config = dict(
    rope_base=7800.0,
    bias='all',
    init_std_up=0.0474,
    dataset='wikipedia_en',
)
Each number is 128 + 24 x the weight over the matrix's rms, rounded and kept within 0 to 255. Layers, rows and columns count from 0. Numbers have three digits each.

# layer 2 MLP down (transposed), 768x256, rms 0.0474, rows 542-648, columns 0-63
071141148126116130182102133105171095130123110158112112083126145153107117064120133136126156153129128114095135131137111103117090089128106103154131121140140146152145121111169081150125097095139113
103081123136137146160144104134149141098144139157124132132166147130144131110125106165161098113131110149117099086079120137148116103133095151125114138095088096155090104130188096112165147134106110
138153145088127163165121134120138126135109136175125115124154160147122129124099127138139113107119138117123147154123121132130169140089135111133141126124169098171120126120148127122152077108127106
112176142172146136112115125139119134122150144087118123189155144113128100124122147111110102114137146134164157178143156126126130124119139133113114194142141108131141123144126134123123114116143110
134145141157138107161148119136183126115151151133160093153109149107106147117122139119103112153111142123123144153103131122159131133136092147108098144136138144093156129123106112127113136128157141
121098174105130156170144148115113090141101117138119129142131117128173144127137117117150134133137130139151120130116131119112056172141126154104072147105097099138125155085095120099140136070139155
138137104119137106138130145102150143076168111126173069104121078125101153102121143122116096144114165160130142112137110122133102123135117138116120124145139141153105141097112116115100123101100106
108169134135143153114152102121141126121115125090126135138107107134137110143137151168114129164139131139113113122124127126150145110137119148141119117115135138114127131104148110106133130158119112
116116150128142132177141138115121112182099110150145180138125134130177130122146139154171122154185121110139132092139125153091128130095167127154105105119137151117123093143122121137174097131133178
156110102134129143130130111141161117117155131171129146087138115120129158117111123108093103141086119152124130116118116093092158115120149140116147108127135146080122108137144109126157119105142145
162119145126108176091127154127136147124113087109163128188098090136095120168154128093145183094096141124103144166125110124202101099155127131144139113169110147118110093135131102148135151122124134
158110110134112153138122114103123149127117156121144094116127116123116131137104147141105122121136134130114134104129115123099143129155133101163126142134127115100123112154120110143149146136131158
106165145123138092159082127111091130120096149136115146140104148132133116111138130102141125167112148101124099164125128126086115146136142113155096085126136137099099136148133110113108128127120122
156146125068138118119087086097113136141113090123145130134100135114123105118105149109151115136088093141134134080127146121107133116148122076111164114172107128138155154142113105143126109129120151
132150116090145101188094130088153093107141157158113154124149151133146168104122152091129181086152146103104125152095145099131126115160136126107108102110139116103114128148131155060147153073131136
123147142123095096096136119103137115137109131123153023092132116093123151162124131110162164112132141139133159147111146118139123150139128158145144104166162130124156111145132143158094125129159084
142117108145112099095121118144109170147153092122121119090139118113134153123103131130112141119122121160113141138116140137126108131165124122162069144074136150164079154103134131160115123083094089
164143133129119107119109131141105103124120121163148144142126122113132135138136087113126118108114153135119127154101162127114150112118107118152128132143140091100149134156103127171117106167140140
170079089150085228105195150106101140132083192151105109150150079088120093142176102143165150132087173131094163114103086112077149106118111050141162111130125179097095111117192143208164229157102154
125136140174126124104112170159167076104160097135129143109126141107115122100101127146143127120091147133134118096141131118148130110146131156130122142131095147166131136107136132100154100106151123
120156079129148113111126092122148116132118087159127111130144126121108154107140153157134197119131125132120120103149129123135160146116129129121147159134119130152119194136114098136122127086079144
127164122165106111109105141111107165106133151108124175119142149149095165140157141118122089142113137137142101111096130165084123160140129155133139147134149108145134113120145161108148123144145134
074137151089195155100136146123166137174133143158103137118127138133125104105150120109115116150137115114141125149142144136128096143152125100104093160089130118094127132101059122117130125162117146
131122130105117137107108144141119113122126122097140113127181123138118101094117113161117157130090157127078109107097116104138124167158121154136123095152131121141106146107143133113125140139161151
131162106124162114088155080145103111135167112118116169087138131069146081158164132122158161118155128112150141141117174126107135121151124139112082133157141129139141137123127135141183076180169153
119130081130119158128129138157140155121079112127137100129113098107087148106153148129137127074141094121101153157121139141135129107123134122130160122139091104102123129133110112119112143141116140
090109113151160067146101092130130097164113161094089132095064129148175132133102119113137172149116088152161173108110124120109104158115119146133140127157157113057141157132155076162135144121107139
122113131097110139116122122129083118144128147113146099161116136129125136142161128133131156114146112133137097115134114131151108118091135079115126155163172153139095128111113123117141153146142126
132138062115140145129124106139150098120106106128126122113132137128122134140085089165118081146121141117131124096127099142135122136105109153161133128124157139138133123113128110138138109119141096
145120075166158094127132133112120133132129133104103166111152087140112069099127104144139123127111122160139088116095088144126116112138177139118109131152107170130113144132122127142146134161151110
112117149106119137135146127151156141131120129167083110132123080141160122142131116143146138101102140146157123095107124091132122107115138079164143130082129150133141155126116153142114102145128120
134108120149108168174129078161101143112159104103158100155139125188111098059108133106161152119146149105112160113145124122104127093149190088091149116128111118149093109135170109085106118123161140
104161140119164137132108162150135107186179154161091106117125163128164119081186097115116130152114127136135113115143114170128133079133131122066138197145136143140085146191091053114155121129118101
140129090083092194134070159094122111092156136159147142166154117109134166119155100084117093069106123118082103173199128117084116128121141129120107079107107142142162119123090130121083187181166155
139119129120100141152159140116119083107129122134117133145135124115115097166120112104099111133106163129117164117154145148158135118149145145142103117137124124126132181091155128144113111123139130
170133126134170154120103146122122146109127112162140088160138152114150118120093121135136119135166126136138105143166154116165128089102121149151109144093158149170150110154113080114168149104140106
127072186131135118076158174154088111153159129133145101145101105097111114163127177116133169088140170108180142149086168159113149133144087159097123119139123123129109139154130200068108143143157131
126129130091146131097135126115113126100144119149110142146110147150160102163139093113154128146116136139099113118132174117140130113101140137129136106126142160126120136103139112124111120154162098
097139142125100091110146147127136123149115162090133128100094080161153101105149160132133145144149126102113128172127136092133100130132130144135145119146099122166061119121137086119121111143122136
117091147129154149122128099105136100126128139141125148129105145152122131130121161078112165159105108106168175100119149102133096134126124147176103094110121140117080129136119116136126107117077132
146132137103122116127103146131138141125072082160152151135143153180138126175107108135133076109123140143120121111136131136095143174154127113151131116184121149140083125131117137137169124157099122
094109148129089140130113142146134173119089093117141114121119131143152110135068177133144108132119094102124110159177149070138116089130119084098128169120112142121131141151088141145148173105086137
105114145137120155138121143105119137124134128116150123165122128117122114133127123138084126128107107131130109125112160145118118126142140149113119148061122125114123174133129151140151128153140144
131090140154126135083156136153140172108136126139205078104147156150139096141109120077138173122168146183164125148120152134149116116084152129080099126094141166094138081114133160126147178142133084
098115118118165125105138178105151128121114149116128143143128164131146119137122118167128167108136167118115105143119130118138103130134113123114100131129108130086116128142149138135160114125145094
155139113138115149155130146114138159130127131085127114096132154128120114124111126107109137139086161117107155135094120148134138100113116119163126154154116069158105163128102127139147137129145128
110152119117106132129103128186129145128093176117118137044095126145120188114137130100099143122115147129120107073111122113131082149190160119128113086157098145092145128135135119158160166191117144
135101147122132147149143167139152116102126118141154125143110153154113119099086137108117131107104119137108157135104141140129133142094104181129109122095134126082132125132137117095098133136100118
169146114137111120131145138094160147127151099124132132158162139119154118108159118134139127144153122141131105138123103112087132136149114154115102138087112126150129111117139134135130123091147132
154139134127148111112153167124108104107111106131144136118072130133126171125116155100151127134145117132097101126097138128116129116158138131154127140134098101094150138127144112126128133131151161
124165118141151175081102101116114141149125126165160159159102158126090107100102148124139162160142095133128140143090197150122125130160125128097157132142081128113128137098112118135113140124160092
151129127162134117136133088121106117101117140133172118102094141148114136163152132101111143146109120127129128106109121085121108122151129120097138151151123120136150121148178111129131088123138132
110146116169160123114127135113108126111166140101135152157126103158101176120136161135090145157103129102147133096152144117145115129172129121153108137134186172141156122100120117120196145142112108
149160109113102152167109148172097162131112138101163084152169157097093152137122147139139073106100123089090086178134125138118140121126198128070173099139113116120126106065187124118089146113116129
121102134132139127132115124123149169118160111115132088146134148150136145154163118107113153119101124126163124141113149099150153139095121120152099117095129164116050156110122108146136154101161151
101147130097121104092131142114113180114085145137135157128099141138177143138110141112117117096111116116105094090097077166118100096127120135121112127151164085180145129130128103117147173152120151
104120107167110164133124118120112135149104135135132112125090154158092097125175154147132146109118119095133130109134174102105143089110146116108128131116143131119110124116151097118129122149144125
159154122109161127143112110135098083111141113129124135130109127146143139127119116157162123124160164147127121108148116089133106107152106126136146113162113100144123122111091125159128154127154103
086113095149171183133087129113127149144148171140117141123100210203082158095135129136161120156134188115146143104174125124116167102127092100135114107144134151151104102210100151085148105127175125
102112160108154111109100080108125086098133141179104150143182082136119122127126106152161102155112128115093178143108116116117092112139104137142117101143144167146165146143162113111145115074156128
121120125113182135117114143150144092183150130133162146101133200144135114132140149110149118144057126067143115155090098142067133137141148105139168136187101152139131109159177143108119135175136128
173132107174108139098160135161101112132091172133133136132105104129113144100121147138134113120131094132130151132101119124119115114159104132131108096136151141157129128134130114145125133155133131
141149119124103110078106164098126190115092123153120155118090101157158149115165118106076178112169167158119134104131085141147151133152115100154108134126115100110087118189141152191114150204154117
184144116085157139090126089112095165132111169124136120111162129140100138088137135125165110146159140123162122109144146097123163098131131150100148118144143163118148087120167130113135101114127118
188089156147124123144160154119108106116117127147124102125094142162187123169147139127081154134105159155149127146106154166163122134104113130106133138095185179105163119140112186136172141104131136
096092131111092108131158161161126155145099157073087135139145061119089161221126101111139094078139186161107130181164162167119161172054077108094207152140117042087157191173197065184114119162148128
165110111147157134125127124128105123103148146104148131171147155160130145125126137153116128118131136123133180112108111128116140140099170093141146158139087179132164129132129139147102084133087120
096121116097104163099118099081061158094098134113150139136132138155133115118138138146097124153135062173160132134115166132168127102121161116162134150173134158142155154152148144142129166112142135
120134125099170165143122117145166148112164107139133105160132164153116110168171090130123151086144125131135161171117141136139150145092158143116185100142111089080097120141071109112122155099139153
151139120095126110087144124178123121114090148093132118123135103116168151141128118092124124128073113113100094130110113147122113149109124130148111165128109112134120153101122130152091123086082099
117124098132145128097150133128147119083119134121161104106138111120111146088099078121146154147156157142117093117131146129146142130118144151148102130141158083118143146151111142133084176133127101
144149133149109167129175116149120134104145137135129127147149131102133110120111148138105120131125117128106113150122112153174130103132110133136117115106130138170131119130135116119163128094127127
161133116097114147119133163106150109084111133138126141122128126108106131142106168144133145149143118113112111115164147151137156143104123138172113121134144131153123131121140115131166108124137117
144119143144064176137108103122097135138132137141186134138086113175172131142117102141135124153132115118121145140138158153151094083101144169085126101099129124130132129142143154098133136174070099
137162065158132124109139109165104171144148120138154110155136132131098118183110119111169139193129171128114140155130108148107084090140184114113133120181159160112116101097159086124076090133146078
106115082144177116157131100114106137139135108133126160172140147127092132120146164120139146117147146163155100128084157113160117115139152106111144134140119107134125163136124111097119120123108109
127174129145127135100120133114139142126137141121132131156114177158109112162133110128186145164112133103102162132134105119090119136130163097098131104152094127119175108099133132179135122172114144
148105111153122093096111156091137120126106125156139176111140110129108141125145106098115128107129152109118136132124070137186162127147113127131135110100136147171177163134133136109088062179153079
140146091142135081097124147091094149162111124118140130111125120135117154113132127138148128067119135156154172123134127177173112144132140120108128122154118138136140157121152102152085148132119117
133084107120132117123123140129117107146130127118140101146128115124097123152100119132164159155150133082113140124162105135163100114112144123117095157127137129148135121121110114121151104110137084
175173141114146165135180107107141167128132135096134128113134125136112102136163143099121107157121133138138117130115094123105155146091148081156145143157103121093122096137163128112102122123147171
162181126048076116180090114160149127170078133154120151101128101139117119129137123125118132137070112113114098067123138184153113147120129161106113128168150155111174160108170097108142102127128151
162122126156126137125123139112076108119096121150130148148115147086119119134131127127141122129161132145124123162120103109116110140106101138118107119125151120118073108136099148114116127099122156
171105142132120139115169146107106113170116151164163109078148138132105135143085176128133132147127143109171197127151148154138139167172122138147115139149087098132131147156144140105112146142119122
166176139131125158150150172145125131135119158131142108118115133136114152166158123141118090150115115108140138152152165090147139111132182117151133177138128129121099119115129135151095106141145152
149122085125107171153115169134141161088143098130109093121128152134136165090152096156122157156139103140127149169134135136076157127185098153153129164117095146127119127147142100121126140096095141
112111119133122118115157103121171166136109150103129127123108133149146142166132101164108099152138135142147148127108140119096118130145097148136123105126125124096103104128097142141117148094119118
170107134127098144123086108133117112106178121113131128112141103117122102153095098106123112149125087145133112128129106167121136133139140117120124118134115100116113160178127139121105141118129168
113113116160128113138117112088108157110166115145127159124066165134104135109141120128099160127123131170125148144140145130113160132114143153148120089093164144110113135145148165151128131102127146
111094134103173112123093139112172120142099115146128109121122134131161122160119129155106140125132131130111152184103132098143144126151134149096119132141111160101134141111104157125131123158123122
125097176139166128100139176153160165088158140106177149151110104112136113136086134111128139122113102119151127109187126073200125149113187163092123148073129139153107152093145121146088082127119093
098084089120120118134135136134156085118114140121135162145139136126105133125146194131107159123129161122103142123117138132149093124108127120127119108095131088124147167130111106137147127142188159
134088139112084142149083148118161095137125138150159124096157124173149160149092088127113191121085109145107118163116151139140101154127112070144115144095140104144106147118124145122127164146165107
147113140145135098060159101096116131139127143150101113144111098149123051143139116111107108122123130160136135102133104130163159123146168127140167167077132155101126095115154093132149104162111136
128148122126149126128134144119116148149133127117080147143127108141143154128103114144156094157101136145124133126134118104086161120093123135165131124127144141143109137132089126133118116118109147
130123101096138150098127176167127155121124144109093145104131119131106155120097102155109121158141092097143120073122119133110177162135152131151138118134158123152136108126130141145122143130091133
093122129117176148123165108112112138159115066134178122127177103147116132115102161125133115117114155117100102138109107120087126161143171091111113136134098133102138138164140173161164168123142119
132113148121112119128076124121112111154153144114137119121169112123114107108126126132161132067101176094143160150178077173134115132093117126085080092125148130120154120124135068099103096077112144
113127135145111091105105161138091173095118112149085154118125098151131169136162165128116145151128148140130146099112161159150111150190156165099109109110135147129173148138110139099143135128143145
082099114118116126127108098104169127150120134098120167099144154146172150125099108133151140129125105145120102144200184127123158101104095126114185101128118132087145165134132137131163114127112142
131130128110121127103117134157160135131131150132149142137115092122148147139111113136125161131109121129171123149091094134132127153123125149179104172160102113125124100150143151133127141096119148
104108164131157124104134084107170109137126157107122144109125157145164090119076125091081143109117140132105148117157124138111089114142101132109136138106153115120127128093138169114135103155116137
154120148136091112097124125144163126150126117117143128118121135123118113143171107111154113099110156116121134119131113136097126148140143130107155139103152102139131137153103145082098125103167121
074126143128140171166095107134122103142101123116147147102135110143121140100128119133123162174138153103134100112115124128138171106123148158091151125177180153132155083143074130151136119147088104
126132123127079162157137130107098083160073103128165102103119123137155110091153102156111143124103117083111145109115126094146131123094132133141123131142163152167149130129112126163111146133121067
100104099153176106137161112082120117098100132094146142149089160113158101151150162097090131099125134118118121144121094075152169115163115156138129057111108140139155145153131136146127117131136131
144127112088134142083136129163100127106077124147140117142149174149109114120141089116118132148130135135118155090157129144132153155104156130145151140141165155089138145081123141170125174124123092
# layer 2 MLP up, 768x256, rms 0.0476, rows 543-649, columns 0-63
101095086128125131114165134114172148119155095100115127095161117130139197120148140098129141169168112140139138100129127122117156100159134143115147178127148113145105128141141134157145139119077105
127123148142113145130124076103172144112132143171137121135141156101132110123107100150159126128138134097140126138148154179110108116145111162112131160151147129152113155124133158200111132115173153
135171121146134117131130080118118095127120124116113176151126141095139117162126130137100110152155152126163146133155133152130124161114120125112123185157107118153121123093136111148141119123157129
142136143141133120150132123126132124140144157141127107140124154118110138111147171122109127140115123142109122148120132145142115113152127152108103149128114124111174145162112141117137136131156146
112156166124164149149131089169136106154145140121105133161108103132153112127073130082153080127162132119120144123125170138159108129122093127099096129123130126112157112141149139174177099128122155
096115072178135121124084138115110124120094129113142139153089144138119173105113122143144129149108113147145125132115132110161150129127126169120120111123110132142180137147152156109133158103143127
155146134142135134171145111150132114091153162106133164132156149126152141138160102128128118124118099130084138117089125122107127140084147133159135115150111125153181145123135126141122144128127129
128134136125146138136143093125140147144123120167174140119105119112123128105125146162149123149117144112158139103166109085137104114125092166167129090111139148118104137156109143102116120147143129
137166113152129131129112144141166158110123122107117117110133133131110099118102127138106134111110132145124103136113116133142142134153175091161089129129101134126121154118112148115148150154106149
141152117206077126075143108156161129089135157139164089140099106134134125110133116106127160153143180122142143148120134132129085093124110164144116122154120156091118137173112130127156163142091180
108152126119141102076110154156127157087127117153144136123106157143132124127148142133105126122092119123129141099135150160124130131151140137154113147140117123120120114113128129121119112096129152
150117132097159150173123134163137135093150109138134127134123107129148148147130134128143132131121114147149160084120127128145110131121143158109134134143084142107111154105127111108130134147147127
135132121173117129156166162142126180114108164119123127137132139152112187120138128109175125110115105129132148088130118095127125133124161166145132108149119129144098126145111109135118095118111129
170091119124127127153154099143150178126142093133123129141145059157184132182162099116153138107145109142107126122170128107162159118088121143105154137109145138088076141145089086138091135097129126
115117092150118157163071099151137137139144143128098186140118130120176079130108118146149147165072140111085146149158119125132152131130094146098143161114057094135110162128139124126151134117155143
121195132173117139133121110142124122138134116129093098149095112094129117123119105149101118139123108127092173128151078117104104102151165116093151135141102132163095116141129130136155135117071105
150103129119118106111156140173123108117131114119128141122128140140146152123134088153145112130153145147131106112120125102122197115096102146131118126142116105125147131148093124142123142145136128
124081140224121157158144126140105142115070181171133105097097097138150142149165109138040127139108105128148180140138107179107153138095108049156171142103101152147106120109125119161154162104147151
133124141147127111206135094141089121110107148122119173096142103120138106162124159141154078211136180166135122168115174174147102100156142116109093146158131168142100160111146136123143100097120142
144099112131103133112132076152150125136162109161134085090177112151108124161166172089143140136120149139128137100141101103128171138145138166122156159099145135129126141080131105144116106125114120
086166118138128142090127104166105149129128163101111139125103129145094120098119128138131119162142140123140104126137137132131122136123136168140155130139134126141148140157113183084170123144124112
099139147123136107131132093201129167090108151121123120115091161146150119135082129155132122119160169069100134101152110147128134173096153112142138119143124145136153124135140114096132093096138146
097153152170154158136103115161109107146121126156112144162100140166152128133110117125139170131133117083119118138163104140132160114121092144124141139135147152147118155144124115146175140163126137
139112120147130154116114117111082120145144160135102125110117113108117071138107160091189145109143146144108156112156153140131130109183118138105135122091168124124115126130138106135145074168183143
087094141125106100119108120133146151107125143117073110116114090164189108127103131129119111126148132148130136138105126147134136175097125148149113136112120174091142140162120171092142131130145097
060119064167117106112115093156100117144101157130091189141129183154151154065085176096140176140197095115140121136115162174134120134143107137194122240123152083119172143203118094161132127161127125
131189115130132151144113103149128139115102153119121100146145101150144149099117124098118171108182134113144109142137122122115107093096148116117131165124178123090087128140109109123172134125144106
156125139116106112140143131145135130138106123129128144132147131105158115131152103135132105098100137150169109113101167144117146118139148134118123120160116159147173135125139133123146154107123107
141127092118136140089144093098113115115098141124092159146164093111150110132106119151055131099140150151079105088123097136124152132135122158146112152114134120160061136178103131126148101172140108
105138112128127109150136137152151142110147126152108127146111078100131124148147122109103110155085147124133156129132123119160124104118116140127136128088169128127137160157098095150129101141104151
098112112103112083152080144130164123099118126127159123144132162190158118121073093129140145099143152121171138109156133109120092105135148112144135102137153160139100156125108127108143128131109077
151100119146143112101140155105113159100108101094151152113103108173072099207095105131124158162130117164114132170128146158168138173128133095161129089131146127120151141121146162064085145103200188
108140108097161173134112166157105093074200104127117109130149125161113155162164168092137119098105086109127136171154100132116098123127078120098175085138136116166133102107074105134144156125158160
134132131101150163147146097120136109116118132149151128137116111133130094121128131131123129131108144099103144099155137140137094118124132155177112117149114098139144212112131126108110117123154170
108121145108124167120130097108164113129117092104118139167126128120110086127146130135125129155157115122139122144146156135145140078113103194100147164104151110122135116118126150111153149125143112
182084121141134138110146164162106118154143156144147133177121152132159135135134135160124083139139128172149166140111126145146119125119153129090116156140173095139081137095133148123091180151158130
120117147131152164102134115144125116090162116131097134136158103148151135132112128120132109133159171125100153125159121122150096120129145146151128118146094127166131120145133124157120175123129134
119103099151145077109115108124118106117134120152154154152155157116112147136107124158146132107113149111151110159124172191153142117145153146127122112155132133128103134147120150108107111168112109
118090130178164105125123115157089155132123135137109183161165142111130144121103133120122140137123153141135161158141099119148134133125154159156128099125136119133106140147129089171085104158162095
155128142142099118185133126135145118165143141105097056109064085094163082160161110116132075139114122119123144180122147120124129125120103146090161141105120143098138141099073094116141107135127115
130122155142124121164141159125155153130112124138106126103141128103159148133156109092100090154082141133127155101104125135119118112162131143168097138153200113130156130164121107132106117104133123
115119129141116146127130119111119123122137115120108139135122135118126132141134130115127101141119115112117142135158133137132146125121133142092159121140133105147107123133173077150120128110134160
124124146161120140131124090143164113062112142170185116142110117112137097130103089121131170129133132160184138127149120182126135090100135187078132181149093135118102128128118099112167126109149133
176133114112125159120145148142151099112097131101115147145145091131148137125111129110165103131135152111132142088148138125138113143100155140110148126158159109123144146122120105145119141114106136
106139132130103122137099090159115142146109110145126125129123117132128133130160131137152130164145124143113156105165154081160157145119145155100163118098122181098150120128121091124149102115131072
074151122155159124115108098158127127119109161155134111127136159140103134126139154090140123126073114152107128106119118121137094127198085110164111052125085118128154164131106124124065136181129098
104119132149126099100114158131155134134111123101136100123118134144118117094104128139122127075085139147084134128097111097164126145144132124142133129125126122086159117135135139093131112140109131
136127112119117154112132147097145174128123121135108136143109138110120102137113123132119111096115146117133106153115130130171152148102122114118097122147139112142130116125111119126148133119142103
129114150108168156134147106129139096093114159123101095151139147091111175125080121124119150165127119080128129139151123162128112098142160165134159168155078065140130131112100163123144171135143123
156140059138105121134109109094100095120129163105124073136093154147110108112126085146107115122128167118136140137090102133110121149129103140168074142159145127067119163147142132104136147112158144
140129118156120119164109097112139089114147094151135140110152090140123131144153153087138099166133150148110122133178115129100118093119117150091195145143130129122150118129108090136123110124144073
167090101119149155176114131109150118116060106115119130146137133131135102135135107092145107122138111089146100117120199126149151117053078114166134165100134150080119136115110093122139163117149151
118162088180152119098128197130120159085125152111160181180109171073115121199139120157157111147084139102126124146129136140181131117115176125096145125159166133159113172077145138117146128154114103
132141134128119141140180123141121120094139120153177134105148157118115138126115155122145182145150146110117127131115122147121119125132132121134115096144183138120103171195131118143132160088172105
139139114113142166131128078118108149126099177089109092111130152097094125111145097127123151128130141102082132145146115194146120123087108105152110140116124152143101123159096089133152098140114129
152109131145147148158207111118108120126099100121124124111138116120111122122102147106111137103089122128147108125108113126088116098134115119136115110114136104107148107168134102131092135167166116
151143104118134114154120123137147134122126145117100104149141120127155148123103145113133120155151143123127136136148127109151117128128127151168165112151126121134130120120093124106134159107124114
118158153141145163141101092170140092098091179078077146188112120178168175108119122122144104173152139067143108132146139134124158152127102104105160134181143073130089119127124154114159147149135098
119072156112114158182158100160136080137120130117096127156134132131155121146114108125172106145121104098139174160162151122135088117109102150092141179111146123118118098173150126135126084105155093
121115162122146132104090129166171143099116132190119139128108113108137069130091106112126181167114101088133135150162109140136148108112139162110147105142139125150165152113131168112170092113095103
130113100161132109158147131128095121129158162126111136132119131166147082112122156144126134133121123135094130115130147124105143135165122134120130149116094129146133103148143123134146142115156111
114108134143157144163120087100126130104081136121101120134142139089096143149143119078154098125136138122119216070087145121151092110118141141172114152171119087118124135107130075165131080098115159
066132116151152137154132170131130127125107092107104136179119149148149129130127118102108178100140073109101098122126125169128127165152114081140116106122105134137117129121120139110190130106115098
201136076127114081110160153110079132093105149137076109156123129181148173145108134126113112122126096097149142148118148116144168157141102129125217129109140120122141104136112137119107172147154139
119098162107126116168124155128174146147182174087133093140077086142134162190148099129073090121155125176146125151152164131146138109085078146089122170119105086144154210127161084140108088081187105
142145133100129132141137162156134107125155145094136080161168132144126171098141125106116159136100127147113170131150099149124136114141142097130136109125159135123112138107115123148112126144101115
124083114131127118090158132100095116118150092071145124114096120110102139134165115126106118091177098107119130094126170118157138151152140100147106104138147125106135123116120173099124129150117100
152129159117127154112138120128201150138168113111095127147136134143130137122142118105104128131122114118111160143156094121130138127163107154081145141162155110094116137126115146130151151135162105
130160116101130128127126131141164119107144165082114092166126115126158163111148122139123114156116100129109136134076099144157109144112125084159159148168168116137108151108067117125177098123087105
105095131154134110120136115113158107087106153147139150151116116105137139127139105085125165127124176137144141126141151128173106130117129145104144134165116112097136150071103132114142148128155105
152148126144133140123158127117135152087138145130141106142167138114130108116131149120134119137121126134097103139139125161143138115139099129129140133113127144176134129146106144130158136106138133
156115172131122132137134083133120130100118143146127132167129141116112119127116133150136134147141087138130122188113138154122085161126117144149155142109097123134119103103123155137111137124143143
148129146142134156134117114126107108099137141151137152155094086137131123129119098113141123193174111106110117135132134120189105124110139149072134148086170149147128101143142163133135147145082081
152121118143119116162087118100126115098124086148121113168167146158148119159132162146135171134105091155144149106108170138154150105118139121117116114145113081196123136121124098143127097104144171
123110138138129151146135132145147126113112141130155096110103087155155088145118125118155142131125097143150128162137134134135139153124108115124126128103132147125102129136127135123115153141136166
178140151169103136141116132159144134112135129115114140150116170142131144116182125160111130159126136138101155146122123136138156116153142143119162140119121144133120161095089131108120163136070098
107151102154145137139122133187121098133139112117101102132135146124161143147131155141173146125132122135124148154143148105091122097123110103127110149133131117143179101161157125127171160054105129
180106110111174120168140095112146101134135134080154124144132121137102134144130142097112158158097109156149129155146165130121148110161121123131131160114112143137134115099094079120134074132115148
111109108158161119146151099155155104117124086117140112123120095125131114095134163153159140162142120110124133108155129158156115122079129135120130090123122121134159115109112124079129129140118103
160117133161097123105133137121170133108115115092133127099096116147136110148119097121104131149101143082142095130146128096129159107092128097116133083136097173120120145119104103084167117141132113
174132108111110119136159125122134096121140121134136161119118095162131104138125125124162155113105112117129149101113128142165146167079141148095138160150137153091129128093124112102126149130108125
123141138116142118128111117089126109094120135115133136158127139130111113096097141104127153123132153154116137137132121151148127137100132102110142112122120133141117161129130137138100125107131145
125120167147155133095131140134119124164144184160174159133135129103125118119084132123149118142100108123152169157123193171131152150147087146171091135149120116110117119131101109147108150119099133
104112129144139121128146132104114140098101151096183124150104153124092128142111122099108120133124078103102144147154140121160182174106118140136186103112084088154098190090113122155126127127133130
113148145148188131114112058133130098143074131128092141144121114126108091132103127122119089121124156115121126108142185128144106133127170136114144116133150147141177107094095139101107149133132094
139098111173121138145112124154134125127129133113091130101142146148135136139134140140155089138133129138134140105161155147118126098127113136127148123137115114121162102094053135135122116122106132
124128168113119122107082072112138091122147160123111131130130136147126142158110160120091153139087102130141164102164137174113133145109132118099146148163098110127122105110137142141123107098146158
105156137128151156104139107132126157106143115145154120131076092107081111129127088127140115129120120110128133161133120120136118099129130134153099119115127129113155143136177107139147109116128126
139126123159162136136118118128135164091130150162144147136135103114077119143081125146104145092121143101107161152120117132151131100111153116143106109150145107164108108144154148126150136108158108
114115180143165135163127138156158159094107145144096144143112091090123113142113136087117130152159140070121103128147171143189152129135136163135153159112177125130149116128111128149143111141121085
111137100099168137151158156139104128138127134092151097176134130121053150129146149112138146112147151149160128102103096112159083131157125112102112093120100077132166168121144117118123147066154140
101143099121172125119179142132152133120110120184138138123069099117101107153093094132143161137097144108111090136113097113133093138143155129148131118162127130107105119145154149135115140107116120
119141130178151124089097106122159125111121140150132135114105124114120094152092101129109135126104139139141133083129135152162178121147103092131109147087158137142122102108132150103144122149141137
132141134141119141128172121117133111119124162121128134115131104118105144129132092128145108133132126095133130120120125133127144122135129155113136140148132136115136166115128128117137123129116127
128141121145136095162107073137132120099109167156087138143113094127122122159124110114157100166086090109139109110116117150121131146100129112118133114148097126158112105143119115136097130173159134
155101119141117181136168175113134138135151151127130127144210117143125158122111122135124093140119121102117129143120103091136080135140140160158135106126172122119076162113109154153089170145127098
126111166130029124138125072127164118135152085142124122061096135101111119126138115120131098109117149155169098124124102150145144139093077142097138118124158161085140155130116133145148139137127109
148066076152145128134154082148142127159090100107112149126140128119106157135095054103111158125129079169173158113142138129165160105108117086131165159122165119134127100126157067155114125112142141
102103113129139142124153121158109145111139144115130110072133114172155155133114144107152157120090143157130147138138129081178178161146143170112116173151186119149061117084139094160130114137148120
127117113115099103127103103149156155150139131123124159126126108130147139122115133133112143135092113134156148143096100141139124146104123152175087185139129116120143111174150129119143137116141139
067162160137112110124125102134143111149107170114135151137114115151115102123119108115131147138126130130100132094125158145123065121136089147125119145113131117135146137120133180106142122165127118
114135136124122115142103108129107136109092143128071150190136093160148131107090124122122171113118111121105143140127127156173152116112125109145141100119134153119119170124107119174100126142105133
082097141133164135156127075161148113124150113145155141126079151096108150097168108164103157117082124114112163134150146124127114128150129139143131124116124136094110175148106166133122095158120096
141112135142127121127124141139118128086144088144121164118112122121087134113140118131123114141085143110121121130141107146135138140141163126068154150088154118121170096115142137190159118138129117
111163097124140108166169145149142114110091137080105137146088133131158155134146147102154116146142165123140129142113162095143105142150128139122126119169130123114144098159148133119204154138100120
159195141172139142152206110179098130148163176136118130142130085078145094135149129153095163132077112163144119144110090167135082126101131121158116128146131143113153159138111143088181099121108159
065164161117091122107163161159099158072115131114114115146122113121147125114089137131110163132134145115119136117137138160126170137148131143154101129128156121140148150148155109170176094103114119